{"vocab_size": 8192, "norm_eps": 1e-05, "parallel_block": false, "optimizer": "ademamix", "seq_len": 512, "z_loss": 0.0001}
Each number is 128 + 24 x the weight over the matrix's rms, rounded and kept within 0 to 255. Layers, rows and columns count from 0. Numbers have three digits each.

# layer 2 MLP gate, 1024x512, rms 0.0537, rows 701-809, columns 256-383
090140139146173149140142145152131111198096140139144100108110154163111160179090159144139135129119110136155132148109123107143103144127178145159128125097087097122128088114183072135097103085128126172141131107109107156080139135149129131092069125146108147115135090150123163147139127135091145133109156103161105137139125079140102130137182135176139117093120142098087114137137132115138132183131
147127137145108134178145190126148132131113148106130112154183126117146140128153150144135099116106136154087144109130094131190166123083096099132167088133111127137118135133094084116081145118124093114134164136137137124134159149077107134157106135181136121093161116144115122107139115153150122106157136131151114094172147095069105143129124155128119098136100148152111086120085128142149150126142
103117111124125122125112121180120137096151131136113135132147121093104120128150172136131154134132109104106122153145152156143103136195162153141157116081136142142115097136149134145157103132089064113168113122142134124192070120155153111123087158133113125172157103142115137120114086134099109116125105146126105098099140105126143120151134157136110092109107137111171160158100137129119132125161
099092184087179154122149166117160121160082120133154130129107150125127111103151122144129105130080136122130113117098093106171128102127120106138117113115163144144122122135145168136122126115159155096155129164108138079114124143136097131124149101129136140110126167121126118119152147146173147088088136109138125118127165136134133152152157124138132100103145101123158118088139086115121119127145
145116122170117158097078125147174111117090088124132142146123141136126131124142107113102133148151101116115116130145132125167096095154094124145111151091124158120141101102138184091058146088139084144170093122144134122109121141108151144102111082118115114162134074136141159127096133130146160124121142108136084127166112155112109133158133171124156102144128167142146142159136121134151067125134
131128139139185141142133113154150146159159130113120128104101112116128116120100119139132090192144137160135148124100150149145203157127093107139152107110133106096116122129092165148159167140117163119134124098140127115154117148125152114168131150169126077181115124123149113131128119140118126135127116132113122112109136107134181184135128137161175129121113139145095132109149139124106117137195
139096127098143137141095093095134112147042144117150114156068123136130108113152110145133162116104145154142137154133117079129179121083135142134152097116129139134147098138180154130126125135111117162109121113136072108143106141150108167147101126168110139137115146162107162131133111119088136149132137152107139138162158123133103157113111091172117125136146109112112174128113108142147133174117
116119103148107187164144149112128169151136121145091111163087104122143123097139140158101159105111114150182198133112095130114131125142132133156166135131151106140130100078119144132139141114134096136140100159124136138146159134157166132110136107112121098135075175143070146120119152099132167132087112099116070132123115126106172083171147086171090121154128132121102125151128096129134120112114
150151156156128122168141090117104135135130142154118143089118145136122153135127119109126104099175121173125127131142119099093115130124181140121084147138094152128131110060141168139120137158135117092192143166122110123086160140100110154130147118122121173126159083157095122180132119129124142099064154129152115098130155142175135152094081119116133102062143146179128106127127123120133128176103
161115145113108102134122156120160140127119136114122165104150119076143117099127082137119097121116158115129116099102147115148144121088148110130167116118147177126107130172134102070120155133136134099141122133142183119128078130167113110123146073109085083144135142145170128137130142154114115089108161111123095136138131128113101130139145124146113136124161115076139113152067121133120098156087
132114152122186088150141157108130153141138164135147084137080131115142126138100126064207104149104149147184118135115136124115138103119142092151128135123128138103123122147130158173184112086075129136137131130104138122146140121108089126110123139143151157156070095127123112132131106142171121114125154116142137142135152116129122141108091096176175095135118088148120093103105117125085150128162
097139200082157143152117136138117117098143124119139114158133126127167135159132160163094131170165152107110128126094181118103092176145146161144111131096153092115122150128107114136152113139095109087127133137106138149125127124120137149130116142152127150125141167160136134144117109161125118108134153064127186071118121117131191104124122124161152103085130104084076072102121112121150111087122
140125123108118132143117100127159125128162095116153125108101136171151163111141122143095086132144084120127162103113150147121154131142113140155169162115165145136121143164181103130123153128132128127122135101161143103134151135153130172131129119104094137120135127153114163096140121112095148113073122145115141161121133144143157155115111133159122162119127116146104114138130104171187123102158
147170122125154134108133132136162154139136128137072151123121121129136120111117114164136091189085185126104105149152122088144120093114163129150111114132119172114104130133145075153140131137130097103137105109134130130126141103136124119137132103112126124132149120118139122137142148143137146136102154131101094078145115124066112128179102117125134104115109121121161170138097109120153138115124
134114080105122159075132143091155129093085105107105120088151122182167140124119143130136126099098152164122104139140105104104132134088082130172131124119117103163129119133113177132112101142123163137184116111184095120117130146101129118168108139139130135108155137182142157165091124124147166101107154139174096118120138172140115132101135100109113136153133091126143167109118116096138114130121
154093156071129116102090087113138173148087145146087147151110102123130100129104163121154114096101152163111149087120143087122122120116139107151144106137130135140089105101096118134123130115176113134171120154117173133119170125132098141136136120155129096097144142135139117128137178132140116146153128099161119137116093125097144144164101103127142129137148141140134098110152111118143117180125
115114145103111165151134154116113125126153113157081147174100100139110143087140170131141127125157149110112137041159182121093109195146108104137124122113126157132132144133162135151135157139144126108141136124116113099117136171134109147110143104115110130085106122135124157136099106164114118105101131138093140120101120092096058092150125132110160150075130129103071104143126123103080111122117
117109153134132146175114135149119128129123149162122110166106168136098102160145152100143103098122151123131146128139137112121155159148108123131145134120158120120175099184111159133134134145119134121119141108138088121131139158137132129159160135092099121064124156164085133087130133171141146093143138138141107110141125100117126124151126091115119105075169150093111123119135123123107123147159
116119102121137120148126163122101076139138112097097127157112133162119113127126170118128081114142200118115088103155126167108143121121094128124130149121164133132147150102136166132143120090088166091085153130109164129135130099103118108089069104143106144091129158140116119133148131138167114092128100149126097146113106148111147121114087141161107159082148157139142137078101080083091116144156
124136131092170140089134144128159117104091104117155110109107147108093140107162128106154124141175156162096131142111128098133114134137144121121142132111130152156121141128112107145147106125135123092134118133114129084156146123148119132135142124138077112131124143122112104112107155150080118109078152103085137120079129098111101077144078129120138133082112078101075127137111127106109108124130
117093150140119104146154118131143105102152101098132146155088124094128137098120091149126142075101086139153119167179087081119138146152084147149125142139169068143120148112145131106138151153123133118115119110125162135116129089143159109117118092122131114128146111141128112114153110167132123149108130168158091148155125114143142131175091118118107119123154106163110086112114119135132150129141
116156123117100105142112141167171134145112124117120167167131136130121168137126083165149103179128129117171133080131185058100113090123100136169119106071116151130140094132115098124141098084151132144145123131162132137107150113201100150131155128150097130128184136138076109098146126135119122152128127103135104096137080151140137115139105185173140126114153097133122117104115098128134147144097
134173143117122158099098132153156163181127124131134105173113113155129121152171123156186109096116133119099154123107118107139124162120118095135126128112170149167127095151147129102160109113114162137078188156138130135110099159125118111133119135148091138087074143163141149110102090122115129145135135118091128123109126098106172126134116129108148116146131101128137127136155102122131147125133
129158150147136099108117130162109141133156103093104084132167127108096146152149135141138088156135146127118103174112190087095210162183111145147139147106134157130102132172139140147130126104084109093155147114123126081096148109151135116168143128167159156116117122122147139107090108150132134108171139106136172095079122110116141160101124149158181184078119120118123131137147145106122157106163
160133122099105138135171129106119110101165158114098123145095119113112092106143145138100151098135139145145146147106126110138139150121144122086094098138129138103151123088106073096128113101128132160126165174158125123127108125105131134129102117137168117150139143145118115106136151159119127099130114118098139057074143146130156119152109133142140154097076132163133142101118078112169179110107
132149086114146133080131114121169106115110123146111112124101126185144138140158121129141103126110116127168133127152145124108153097153127121111126117124137116153142136091187127108129128119128163164101172172125142106135148124105144125092109152135159161215144125133150126142152115128102142095105161157125125114123134130132152143182149113177129108131126126115152170059124104178160140153132
151173157113143164112141120116128112064134120101148089101074164165125190163126098141111130148154134159094147123034127139169141168120136117162089148069144119112157135130175113153118143112140138132148108158152095079132132095168125153118145154133113128146117116156117150137128164184120148129101171087097129097147191134206077138134069107138127173127113073109115144121090094113101138134106
176116103148135106141136128103141097109090127099147147106110130123129139072158123106084163119119100135105117111097123105156089087152118108103096136134149161132134117115130155142129148100163088159187130167109139121141172094114155154105093097157145193114132107107164124107092105109146123081176096108156123067142119132111133092180116120094105095136154138116111154117104138116131119120122
102184157139140120142080144115104115140100123078144126133105149174117162156166137132129144125161072141165113113092128157117146154152128115113156134106166176155138173123114132134170105113085108110154145133168113119125152152151104141122128132096097119135133175133134140107130104115099110117135134125136102143127108106168113097116142137148143118108166127136130114155144119108125119088116
130128128137144114097126147130095135123125148119095096162138108123126132135134140116126095142174102147141126107118124098110125165108126134152151157126135139126092150139147121119135079136146140116115096102140144099156143114107126130165094127135132119117170121113118130129144097149111112152108111128117126152162109090143112151154130106150134109161148151125109118140116142109137086138100
142136145113158146100132137151150180132142164117139143132143142145117106109092098142133140091120146126137131115126138126161119141142183147136161124101158084138157166069091098133128171135122109096097117131156130161097118144136119160140122137122130121112149145119141146140136099149141128093108124127124140109131134129103080125109130137087165102090152126106127145130097142100154115100069
104154136126141126174074111134153116158116100158139103087161127124118090108128123101137148052126144153141127126116103124134156119170149135114111104086203090144148132157136151157115123149146147068152133131160136115137088152101134174155122116104098167092087118185162161144123177124134106180148169124150122130136111145118112158119103119148179085118120086082177120186152139140162142157142
115137119100104201118192129131159104131103145117167146142142119081105117133156121142122104130131136101176162145133152125131110143132132092127115166129112155123115148113106155109095141135101112155087109152133121095123130122103137175139113134135140127120157168144071116146124141118081123129148110124077137092140107108125112085127118145163123140091133139141088114092150106113126115131125
128101162096127140149110146119138079139112151143103147097101116197113104083105155141160108114134138172128110108087104100075105132138131119111159131129146112106173096162120095145145174095118113146134139135115083105149158106116157120108130131117146142152121112161123128126109169169146100144142158116130094107135128127115115123147088112105119142104122124127091145138110094118146130156125
095157124143152133115104119138171141116147131094165138156123163080115107116137127164140124083124123111114140131147153116040129107103104116096139111137167109111169160115126075168143137090178103136116066139113110149125135125137140118146129113155160123110124137142127122170113140139126161121126122093142107118107130154128103138131110122142115164123117174093104143117126094091149137191058
116123120072144136119096124120105189130161116130125130105109130165158130125107139100142142117136125137111122150102143111104125138114148145083130128125128137163101130135135152145104158195142146125083078129071159101159100125123156126135154122164131123159099125107109148204132145115092136160119131109076107104128160107130102136104102129159123158118131127149131138118157078102196094158108
124123104101130157157121134129130099181130127150185155150148138114088105100151149103128166105117110131137112132110119092141131107115194112141165140102140138099122135119155101112121159122120137142155083150136085150098094163144093102125186171129084135144132168135124132150167155133137113101125096153122135141138107080131122068142146151085107156130157149115127120141159146125096131117106
060149134151143096147160141149159120134118168119105103112089172108118107143112073120158110140130136125131145129127141150111094127096134098096149153146161112123140098092127135115113164143115121093143129109168155100132154152121161124176198140139062083145123148157117142157123146138127124141106127135114135150143147163150132113122105121131115095124137115151146121129139143151148128136126
115152155097150135137108124103091134114126104089144148145124106115124167142136112150120127058135135124135102160141143167124102139144185110139106146118131164136140131122102089159111114128110134149133081122162153121082131166133092132119131119137123129129123152150134149125119143154129115144075165156124128098103127095125172144164139107131168142127109128140115106101139136133124138111130
151139146131135121126128138101130126143149128114095119156130147116160134146160116131096119109121129113114085089146103134090117128103114107097117125101093123156106070127097138107120152158159127136103124102117139134131148148123130153120088127169127139141124134132106122112149139160134120142114129102128130115089109195150130175133120096109118124140091111123145154103178112136156084205109
096123150110159122143111122112132124094139113112118120149112106148100130157145143106124145150110098115160135126173114126149143159105104141150107153101103131126175112117071120131121137156122127133127124145160128131102161129133059124093086178155143119142134167155105123132161108140099140103156146125120170107131097147147084128136104150152133158102131107140087084139107127138127127117103
104176125127140150124124124145111079151137123111119112120111142136097165171142099111131126111094105115129127133084106100140143112180135139133126117127143122115136097140182144118108106145124155150137117115116143135156121135116144171134137132115092135120133115139145166144140087133105139113145160141070146115149123146073112152119117127148124168153115121131143160123149169112144127147171
156152140147161103090155109102125164133097125125148124120131172165117159139105090098172104109132120131124095130124103154115129116131118101089164100129153194125137130121111150151148116119149156145116110176126134092145118143167099124138112099121183121172086110107130129145122096124147133118111163089139148086132116148120138129092141097131144118181131133144131156106117154147141113097120
118123103061195141129163140132120148159159209086086126157107145151155133123163167128121102130079126152122090089148164133132097143104104122128133125121139095155129137129108112172143136172127149086122117128161138081146146110106118136166124126152109110105149121141164104148126148162094083125140130145114099150143126144125124161167114144173128135099109119097165123135082110127141124135127
128151115119058103145118127175142116084116162110116151088141127187137080131153153157082117121134127083125146144149157101096143095127147122131131109116147146118124169136120124124090091160131178124155114098145110153108142113167109141162142155157174156146086144143126169116111172137121134139122131118116105109107147122172086108086139126136160103121158153149109165136118071118157145166163
162156149136125145118131094115128180133121140111150135085112094125122134140093167142123145128165115133140137157085153078142120120103128117109119126109163158088128147132121162150131140106113116124105114154102101140153125162129153143121161122111120129103130103146140144120118175147160126146167150154093121133139117150132110140122089156104106133148089109114139144133102130126098118140172
127085190119131109120083119145136168144139127089153109163122132127145127130128165110132164156113138100151129093133131126110139136098134111153110116121112152148100135118134148099139117133133133159169089079132119094102149128101144142100107116144124138124167145129114148149122164123093127179170156153109111092172115139113149163120112112131164154116159123113137101121125116115101145148133
154109165131127144135133124162144115150112119103118156127097159144080115153135119114106091109069122139106159165151108124122146123118107131126127088095130160157124143144090095129127106084128152150101146134157110152142128106137137109122133088149145135159125114114120160099167125149096117116131127141129107121140115066100164106138132136127121097133149082134166117134106134128151157176099
171136138147170129153115135117172100146079121138155119115101137120134124114128104133143137144130127118073143158117102113128114112137123130145148079114103114151116073101126124142119089121089120072148111129106135126106106172112117133148110073143091115138117138135104148194102104115111186116112114111139130108171148165128114147140062112148127119113105082126066123114116097147113136102149
176151095083117142120140117113118118091116149074117138143126128109122124126077151117162127102118113101120124145093119153112136110153128118123095140136084145079140124143148136096104140135140151156131125143122156136128079134157170172144107173072158160131129125138135105102096104135133121148113120137117096126147135163159151107108088100139108129111116138116110126143147095130127184155082
117147126091141114132162151134110139125175111176119146105107099130156142162134091133136107083149142146114125160110083127135184152131129142147150140140083148128147109131108162124143149165088107119149110154170150104102143125150171126122105178145118098118136114145153158119127103141091164153090126081071151130141138114105117122125117083154124139118122131098148135184087148121147107110169
135163120129100124123115136078135093097103142143098106146136195133075093144134094105143121155116139096129132138102116104084145143123087090092127136107095153121163133148156078096147137148137135099127176100158134150136121139114161118141110081105111184180142129117149156108121161105152121188128104097098152151112116162117137149131106096113120140126151107100119118142158099100116115214129
112145150117137167217102089172090104118108108148148116149156141129140105112098118114110148128165148069175126155075121131116108138123115088136162122087122131166117129138133149117125133091108151140100157157127101138167136148103129180109157088114116159117112134142130121115099133128177117126097129128124118150086126112083126139154138120162100143109144107141121110181116146118103106092111
060120157106147139109156154128135122117146089096151152130133143118105107092148136159109122151137107106119139115116095093121139169147165114148151095129096171113155168125078116160160112131109132089141107143123153113066132116121103181137106117156140147090128140154180111131124069127115107107108122138130145157075149107173078128128147141170132146080154128116065103118112079114131105138083
160116118116168142130114120129134174169130136137136124137154151138123127111093092104189100159207180132161118116095131090084129162169113131138139112098118172107131167134126147151149136104162157096144104109086121073107112125141105140107128107102136130125138134142114132140157102131129128176126078124140099072106144125105060107157096129133159112113130130099089100096094139119124107120142
151172140138115123107139126158155104109093096112157132126135150153092134112102109103116141102114139146137118141141107117114147117150120171119151125105160129111154184138096161102103127137126122073141132136159139104119115147157176179083156126109142120113123149106091099107107098099123142147138119126149122148182104157132147099115135123154130141123130134145107124124082107063144146117113
147179130144139111127118108102123144130113124127165123128134142102132128124153117087137132121151144138113120144162131110150120145140143146130115133098115160140135120110141165113121135125139163123118124124144117084148094128118146098140145124141114085092121086145111160148148102122087131172143138131058152125157124121167151173126165106104132153124118110132104161116111141150145159118112
145107154098086123135114150096117102130125143117139126158081079137141109136140134156091125143129137100095124106168121136110130156113133180140153125095124129115147132130103133102147115136140096128183126151142107148097157141118157133132118167108113142113164101166112147071053088137151109122120129099110124137132158111113098128150125107128164123115178134110140135123131132140166129145151
169093116130142095147131123139115143104163135113141090133129148093103165106086136171145088092138106135075110167134122120128116116119177180135091117128129075176109166139155104129094120096159124141123087094115118146089094132154122124125130117074152090112142138136141165155144113127093138086133153118126118078109161159135123125149090111109116108123146155169115117088154124137125142106123
108122125127156137168136163127148160049122139128091147100147114107106168151114101157153106130160154158136153136107163105085099111156121103119121138081122126109137120138127135166090133094151180165100140125150093118143095178156104111127107125178115138160184079166086143137126127108130161159093115120132135174106152133132144153122117108119136128089165166095075103154123131144145141136150
165092146134126199113133125122094122103122140096116146139155118094103112140142148093159114143133094159117157153077142116161158153072129128118136161119152109105111136103140107113108148122167123177106134113142182149167137116136162107101126097116121131149147113162098143063153118123109117127106131120127148119178154083150101095130136141144111126122126121157154157156088098145112107074125
149109111159077141134088129159178169100091110088128115112129118116116154126107134150134155084084128097110116125147102077091106122115105104129137125109103147147112132094110117107101120139136175139158136106135091118088127177129145151097167133182101152105149122151163137162091117122162116118157135135165140130153130138167161126097115135133134154087139147134104117150100089123118150121110
119084170129101154133131181108146146113147158128099099140136122131135114146125147107134139155173125156141118117120165131141120148141135130152117072098152120141094137117119131088164120144094107130135109118114098076093102125083107142164151134129083115103167167161110158136130172126107107126169127097167145116092135111122087139139090142144142088129113123135106117172119145100113122161139
102206107093103142125089080096160133130162102145100159137123147129127086146165188175084162105078135118117115171118138154172130136139155109135134112112138121153127180120092153171159140177095129147136127143119079119101129140139131111129108114117131139144112149119123107129169146152121173131113162154121147113111160196123104147124101099098094123141113131111111184191137123135159157146142
110081135090122159156086111114126106107121155116126096152135112185123116109148112130154101106172166171079208119127093105117118123178140166129160122103161125148135118154147125137169146116132152106122106169117113122121146138113127152104152144143122155101148128139088130092128111141142140121114174117090141098133154098156145123157150120125161090120139177112069082152136117110136105126105
120124144084160128083148144108117094093137121128088164133149165132107136165147136164113129113134136155121168100126116151128097130152144173130135118109136116099154121091132162134129119128169120124160138213118147142120112168127071111156124123116179124152118117127117165142095143132119121142123120131154122133175122136109123113121117107129119141121127130074129110131147111092150133115100
107130119130166156150104114176137130110127139162107136136164145106132157139135115108110140136165183141160121133140132127126126100178149180079169119113138128164174140156151167096128144123142146113126072112116085124108143114188154119121150132089137124087151176152101104115126151117134121158106165098128121089055144119137115096129105102107149121149109122117134111129174096090207129115152
153158091074116183095119115132169135109117178139103137143114137161141138146094145140145116092155151102116121106113152149133119110124160090129118166112178133175121126102124150176108138142105113146126112110120129124166106108132141119098138067074120128133136141113149143136098113131146104137096171119148076063132126125120096108137137146108103094054176122131108101107126115156099148136141
111124138107145155153116126121104095122097131122066137162130144121099110111173122134131108147115130142116129123116091085158134143081179151132125142091134111092160157090126104087140132120136109117136144117118134090154176148141130133129099133104145122126110148125085128101109140163066108124147144128096169102146126166138154115137091121120110127125116165114085147118140089109097112146126
148124125104082155149113126174096132104128153127143160129128114141114107103143115095078122079125140106117143116098147153114144142123174131130137123110131133145097135118122104141184162132136136088119115123133124102097126131109101103142143153124145154160136171143121172109118098110100153123139128136096106106157119081141085126124116122104107097139167148133088095143118081132153103102102
176139124110096193090126135119155129155088111109132124127124165115131101133123095134162091137131122116095123121109146178154146164132106132119105131111144113081115210130156125138093101097110137120158113153127143127113158133136106128133145124109139108132173096137145162144127125123122135103107089082147148153115123124098105124103163131169162148091106134153099129079106144097117128137128
179156112158132168134170110151161143094149143106125124129110149164116151105161133107126094119131133131068099159120148108125120150100177137120152151086176101133162135159126155135103084103075113116144131127085121117105141142117143153115129171144145164108129124146165143098126127141123111091069149130124144155132127113148122118149126120182120165131093085128143102095138134119139181111112
128095123151089130099127109129133128123099152104106126145129140110111178130110110180154164101095157149113142128126184124157123111133133105158094110117101092130137159165135158069119185114137149115143160153131133120130131153145109165130162109161101088078129075138102145142095123117121114086145172131079115112146119105158174103118085107144152103117146139118093111120159096121136122158157
143139105103144093122143116166109137112137131122149142140105131155112151140150128124113100121142105156089162134089152116102117137140150139124153147109136136158117144133145097113084126138126120103126121113134128120123161119131126169135126123139148144147128141130129135118065100139073094111105130130135089068114152127117117128139135094172086140129108100122122117110097127153142138160118
088111114086150110131124147102092097124082114157158131124102114091189117145145166160147136112159079111108092109105147118102108118169127142086099110144135127153097153108132123110123155114165146106148094127094111134118120131112158121082131183147129146120119098126142153163136108135129139170131116158139074123156159140157113122129130154136135121134143109073148157103120102110087125123146
148124118117110124173123132095112087118131121140197084125154134148132166126116163135148122128150141114132172101163090111160145102143139143126126116125151157136141137130161121118151122109169108118152154121143177085128206150128119158103144099131079132107140157135119148151113110162126126111159083124140113119107117106137136140129113116167161121160145110125122170135063112141136104172145
121159131122135135134135139162163132140157148084110122128131161133113153126161125121108137111128151134100132152115106110112124135133151162103140123143118131102118063080092168124144157163160120125159160123146170114148136087169137155133161144095079152124140129144095133127086107160097167122126108136147149137094127132110157149140133135086118096120100112139162138109110122130094138196123
134113102115105159169110123145124166127118124112077155114154133090126127141127148120145118106164126117093110127162117112144106122123149155135117156096115122128142153137164148133144160091179152082122169110141115119162140089167118140105123117152121104141125102135115133140151118151109114150103103074140096118128122149156126119127122141089111097135146145123091136141137140121118155106101
113118113111066113139154128111098110138105120118140100141087135142132125136115118166132145082117143143120147163115096146158169169144126129095132133090131132151144136122138114123119084154125145143134140128143142119149182166109119150134133149123157162137128176123115163111100127139096145146126118121129137103111153125129087124125107094110116176121140129129119079129111143110117105165159
075114152096111147104119118104130120091097140164132116088153108115129120139122183135104108133114123126148105092116146129106145137158112144081160123127129159135178125139150129147192128142174148165106169149135101124120175162118101090135130142145080127127115168096121117139144153161123130105165117129068150115157131152102106121121148129141109104122116121090116130158101117090120130142129
131149085129104096106129105152179146109133141168170156157098095134192109123122132160156098134138114103126139167154147105113120144140133124149134131149103147126145130093150135122174122092116146149104134098138125108121092130127129109135139141160123142076128105153133130138106126123125118091127110121136190098126111139140128138114159158154095181133144099111133165148123106147115102125143
137097125142125135157160123144121138130141101114116152162173140095098124124126108110163113142112152115116095117115114099107087111104119067108119158141134182136144183099172129132137170106092136141104101126146099138115156121161121134122089126132143137068109150137148172108130139108167152134091138104140171109146159145147122116149074121146148120132113094128094107124182111110152109129155
121137148145125094114138136093118147105121135103137121152131149120137165118117143132120138085102116096077136147129192125094098080116129091157146135102139102103165140095129102157126120112095131101137136123135112101083167150159063147124145126162134133146089156154100156139176158140144141130127135130112124140119119109149091075116111140107189147068169148098096104110094126102130118081112
176174122122152146116068111140200123140131146120148137161149113130160137161117109150164132152108078178141112155120110089107137122112146146141109125102179132118142149120097142152134126108157162121178117123120151115115128112111116153133101161129139152150145107164138136123109101132135148122060137125110111120150124137118114096101145150145110124139112105081122159136091096101171096124120
116104133152118142120099135107162121125141125096159137124103131173129136125120113151124132157079100101166101139122139135117120127120084107142138118104100162166134116137121151101089126148117165198113112123202109119126107131124143156175147102136109135114131149119148149151127099144113137132097117143117105143101120148136133177137137154133108144143149197134122126146172126137147128126091
131157126124164116116145131150128168149093138087126093148137144158139160125118139079140105081104135090126137154148176106085106165137123091106135113102111161153181136072114133098169172156164126093146140154114102110088176162161120129130142144160087094132132131140120154162091107154167153098128111137132128100123078140163101111070115101131178090084163126111120176123146138120089159139104
094144118117128120147127096138111105115173098107199102108146089171141142150119115122145115126128106156124098129080150127101105123131139085109085116130123143167114164106140129157140090124118113113092127095151149123113089136138119126152090101138127120107158129133145128130102124131135117156103086167113147135141150151117108172096096080116091148148118132160153099129126149132155100118158
123117101101133146182139132099135140154107074082130134152173121143117175143115113166131126124110126111121141111104119133150133157142191118128138131161128107130151153129138125140115111109112056104125149139152131145118138152141111112094119148122136126099146112128115128127069128145111094128102154169110133067124118137151162071160147148174104119131113156117139134140120104117127162142125
080090135105118133169129114126131119150107170117082208085128110100099142138166157113103170139142150163160145127114111088192163094132126121085153125068146166107131132114142194123107181147098115141145110130171150136176107121121161108132092143114138115118127100135149124089148140147118122076113136112137099122142131135129146112148105156158096129141105116165133150173111126129099075084141
139193121088158123134096144101135112134137147114122132140151126131125110111134090097136132127104145119098141115134157172127115123133125108079133175114135134109147129147171122123122132111167119129169154129144164129102112176150121163117152095128119115146083105150112116142106131159111117165116122124075110107115135148119161151106145124097104161136120124102105145117114090124127136133124
134113131136129123130112118122122118128111121103151162141133135099124148116118124166145118149151147104101147157147159076096120157162132127117146143109119154103146116088130114131167137105115077132162125117090156075106142124134086111102113077109151124102125147118068120103144143124136153103134165131113094150132106102115108125094109116148128105111138135116117103113125161149157138129105
132144106126139155107134148107125164125158129088122155154118155114134139131124077154102124141173085142124129137142155113095132218119136148139107126157141122163105120142145140139167140101128098138144107106105129097102121137125186088163153117182121116167199131150135151144099107148143129149141128121099199124135136124135095089132128076131181133119111121139146124147119122107141095147104
089113136156138133119140130152138112132128111130091136153121120169182130120134107197126140138129168140123135070128110114146134119119124164125127118165149150120126139092125099067151118106125160155096124101125143088158166138158135127111119118116059138131144130136097119111097133131090136134134139098105092149108152078123150103130080119111147121127142132134088159184119123153149084133131
100128133137131101119121159077143109077076154150116165114139128107143122110136123105125156077139113151125119088104153089173110155089109123122128116110120110123144131094154109097140107143144104093121128166108100131098155122160150153134112158117114145059121106120146137104088130156108102141127159071120165086129147153112128118093155085137141127135132105103087177129133156086087123146101
133128150129117134111107178145174134134143104074130080112130152141124091139160102117179110119111100157103152116124141109143145131131125101149130106121146155161133122106142117132099086160162119084133148131126108092143151106118112153158149155145094115113158109154124142105117113123089091110138144151109122080138156079126138057134140142120103128160125125129127124138149092132158092196084
112113159117116099143106120140099154067087109136103093131132129117096111112099177095105131134128129117098125129123094046133127142127142134128134133117175134135094107127148168092169121108144139155098134158162104129114165169119123132128103105077148114098198135119150129156154163150151143122092158097113151110139099129137104078102133146118083158131122125092176130127168106136105147128143
156121143146144123116099105105170102119134150117130118088085157144104104111125131137192153113111127142110112136109140104103129119153129092135134148126161169127154150150123109132082157118136139161136097152082137157130170151136143142088141153162145120133109135155139132104164126131115144143150134074122075121109152149108153096106103159140138118138130114121138126139106120087157124131146
095107140111132119138106122048135105119153109106152075074139130140113117094155139146145114152108114142109102115074163101100113118117199137121131131106131167154105134141164114072176101148134105063121139067123138119127096128108129116103166163155134107133117094118122105136121099134144178133141156117101131120132144118142088111098153114105168111096109100135117148135104121106109096150103
145120157112101178088159164137122103133132141128154141135132121176165121117119116145149143122116136153128100116112102108119132149105092185173141167090142122125084114130130096107139129131105125112148134193136163100159158152131165139151136162154108127136141104151152145131151113112105135143134104111105170133151142115123116159126156115143140117159126156101157145121056090200125148124102
154133140087106133160088101134106126107152112114103146138131140106148139084143132109145139125083147120095135123139122136110167172136133097158129148108102127129116128153154173168164148119173127156120136145157103100100147150107107115090132119169086117150094096145153130160108117142096143136128121133119092115151125147131118144110133078120135117097153110126115166166113134109162124172122
117140094080133167130151141084093128117109135100117156150126096105116157155116137136125152142130101119137123129144159125150136143113134147106089114151118173166126148124154146091144116133116136139126162114113116129141095123144116149144144112128144118121152138111105174156093169100159130156087130110120149094107133143109126144115090118146152133136131142132143165064108137122134124108076
154092186145124163186108120128161139113093139134087112169094138132152171115158074131156086112126141128112113142121097130129108127133150139141126177114115177121172080112150099146136209119151191141169150133171135091117163125131162132154120110179179128106151077144135156159146134107140136141137155143123142120156114099103116093124124109144133141108110118155106103142143166114139122130108
090165123126097135140149085092137137089148151140119116165129155127141165107135139122093135101155123140137115102119129115137127187102156107103126151130157115127146102087159097082172109151109120114161113123078154105118138094170123149126122103133115139122073125117088151148119111126122086130121145122079121142145150144139100129114104079149101108120088102085123142136161153105127154132103
111151163128121115110111141117166158178133126128107134133134125103137112120113134148116086166141151122136125123124140159128118164129078151162163171126145157124109150096116139111085098119112073147137129144114158146155148126097151108108143113092132099128128129152122120099099160141100100094147155114130112115138130122126126169100113113141186133117132113134130118111122116143105115109147
102116112111184137127073139148162122126084142138125141123092160141099156151167138167129132089163145126139134096180102134122105098136147088125147160117131150108152133117105119107153143110161186111140120164111096101097098148116127147161106159118140148154137156128130191143169160113122131095107166144117105104067128147147148164154149105151130084129100139103112135163118130117120147187149
103125129097167079119144156171112114122159149105067120164152121142136138158144127128130127160121180155148129159154167128126110133158108116124146133108151128134132150137127142122130135125111113120145191125119149128154123126141143109104173099157104134142123135098138148113127084152085110057129111107097142124134129103106156133120149165127141135137129149129132100137138084121141142164136
132147136156108139130155157109114122103093114075152109192120130111155149137172118125105142115138129145127085137135135071141111149147184107165113108126136105125115091100132130107162117164160104108122111154125122079095140169105124145108174146122112160109138138158134120146113095095118113131153125137126145107160100103152135109154101145154132107075127095139148167192139128154094142163112
120112170099150168106112152127138120157126096099137129131129125147130123102151148128102133129129135138127124097136146097140129136139114165120150116141127133125107124087096121131118148144147104101161120124132124106161144135142158145124137116091164146119088124125148133070100158107155136115128106089117130121115141101121116110094147131147108116086141107098098134130107156063118107115128
123139105173129149135145128137125150129102101133111146154099138109122088148121144161117092101152121166135093143135132110109136111141144112127129091126118147155155130136138125129112156145108117124135146115133123071089137157144106126121122150117110132143142155122118110120098123140105105147134139083104156158123084125139129124106152065172077111084123113138129129165116100110112157156106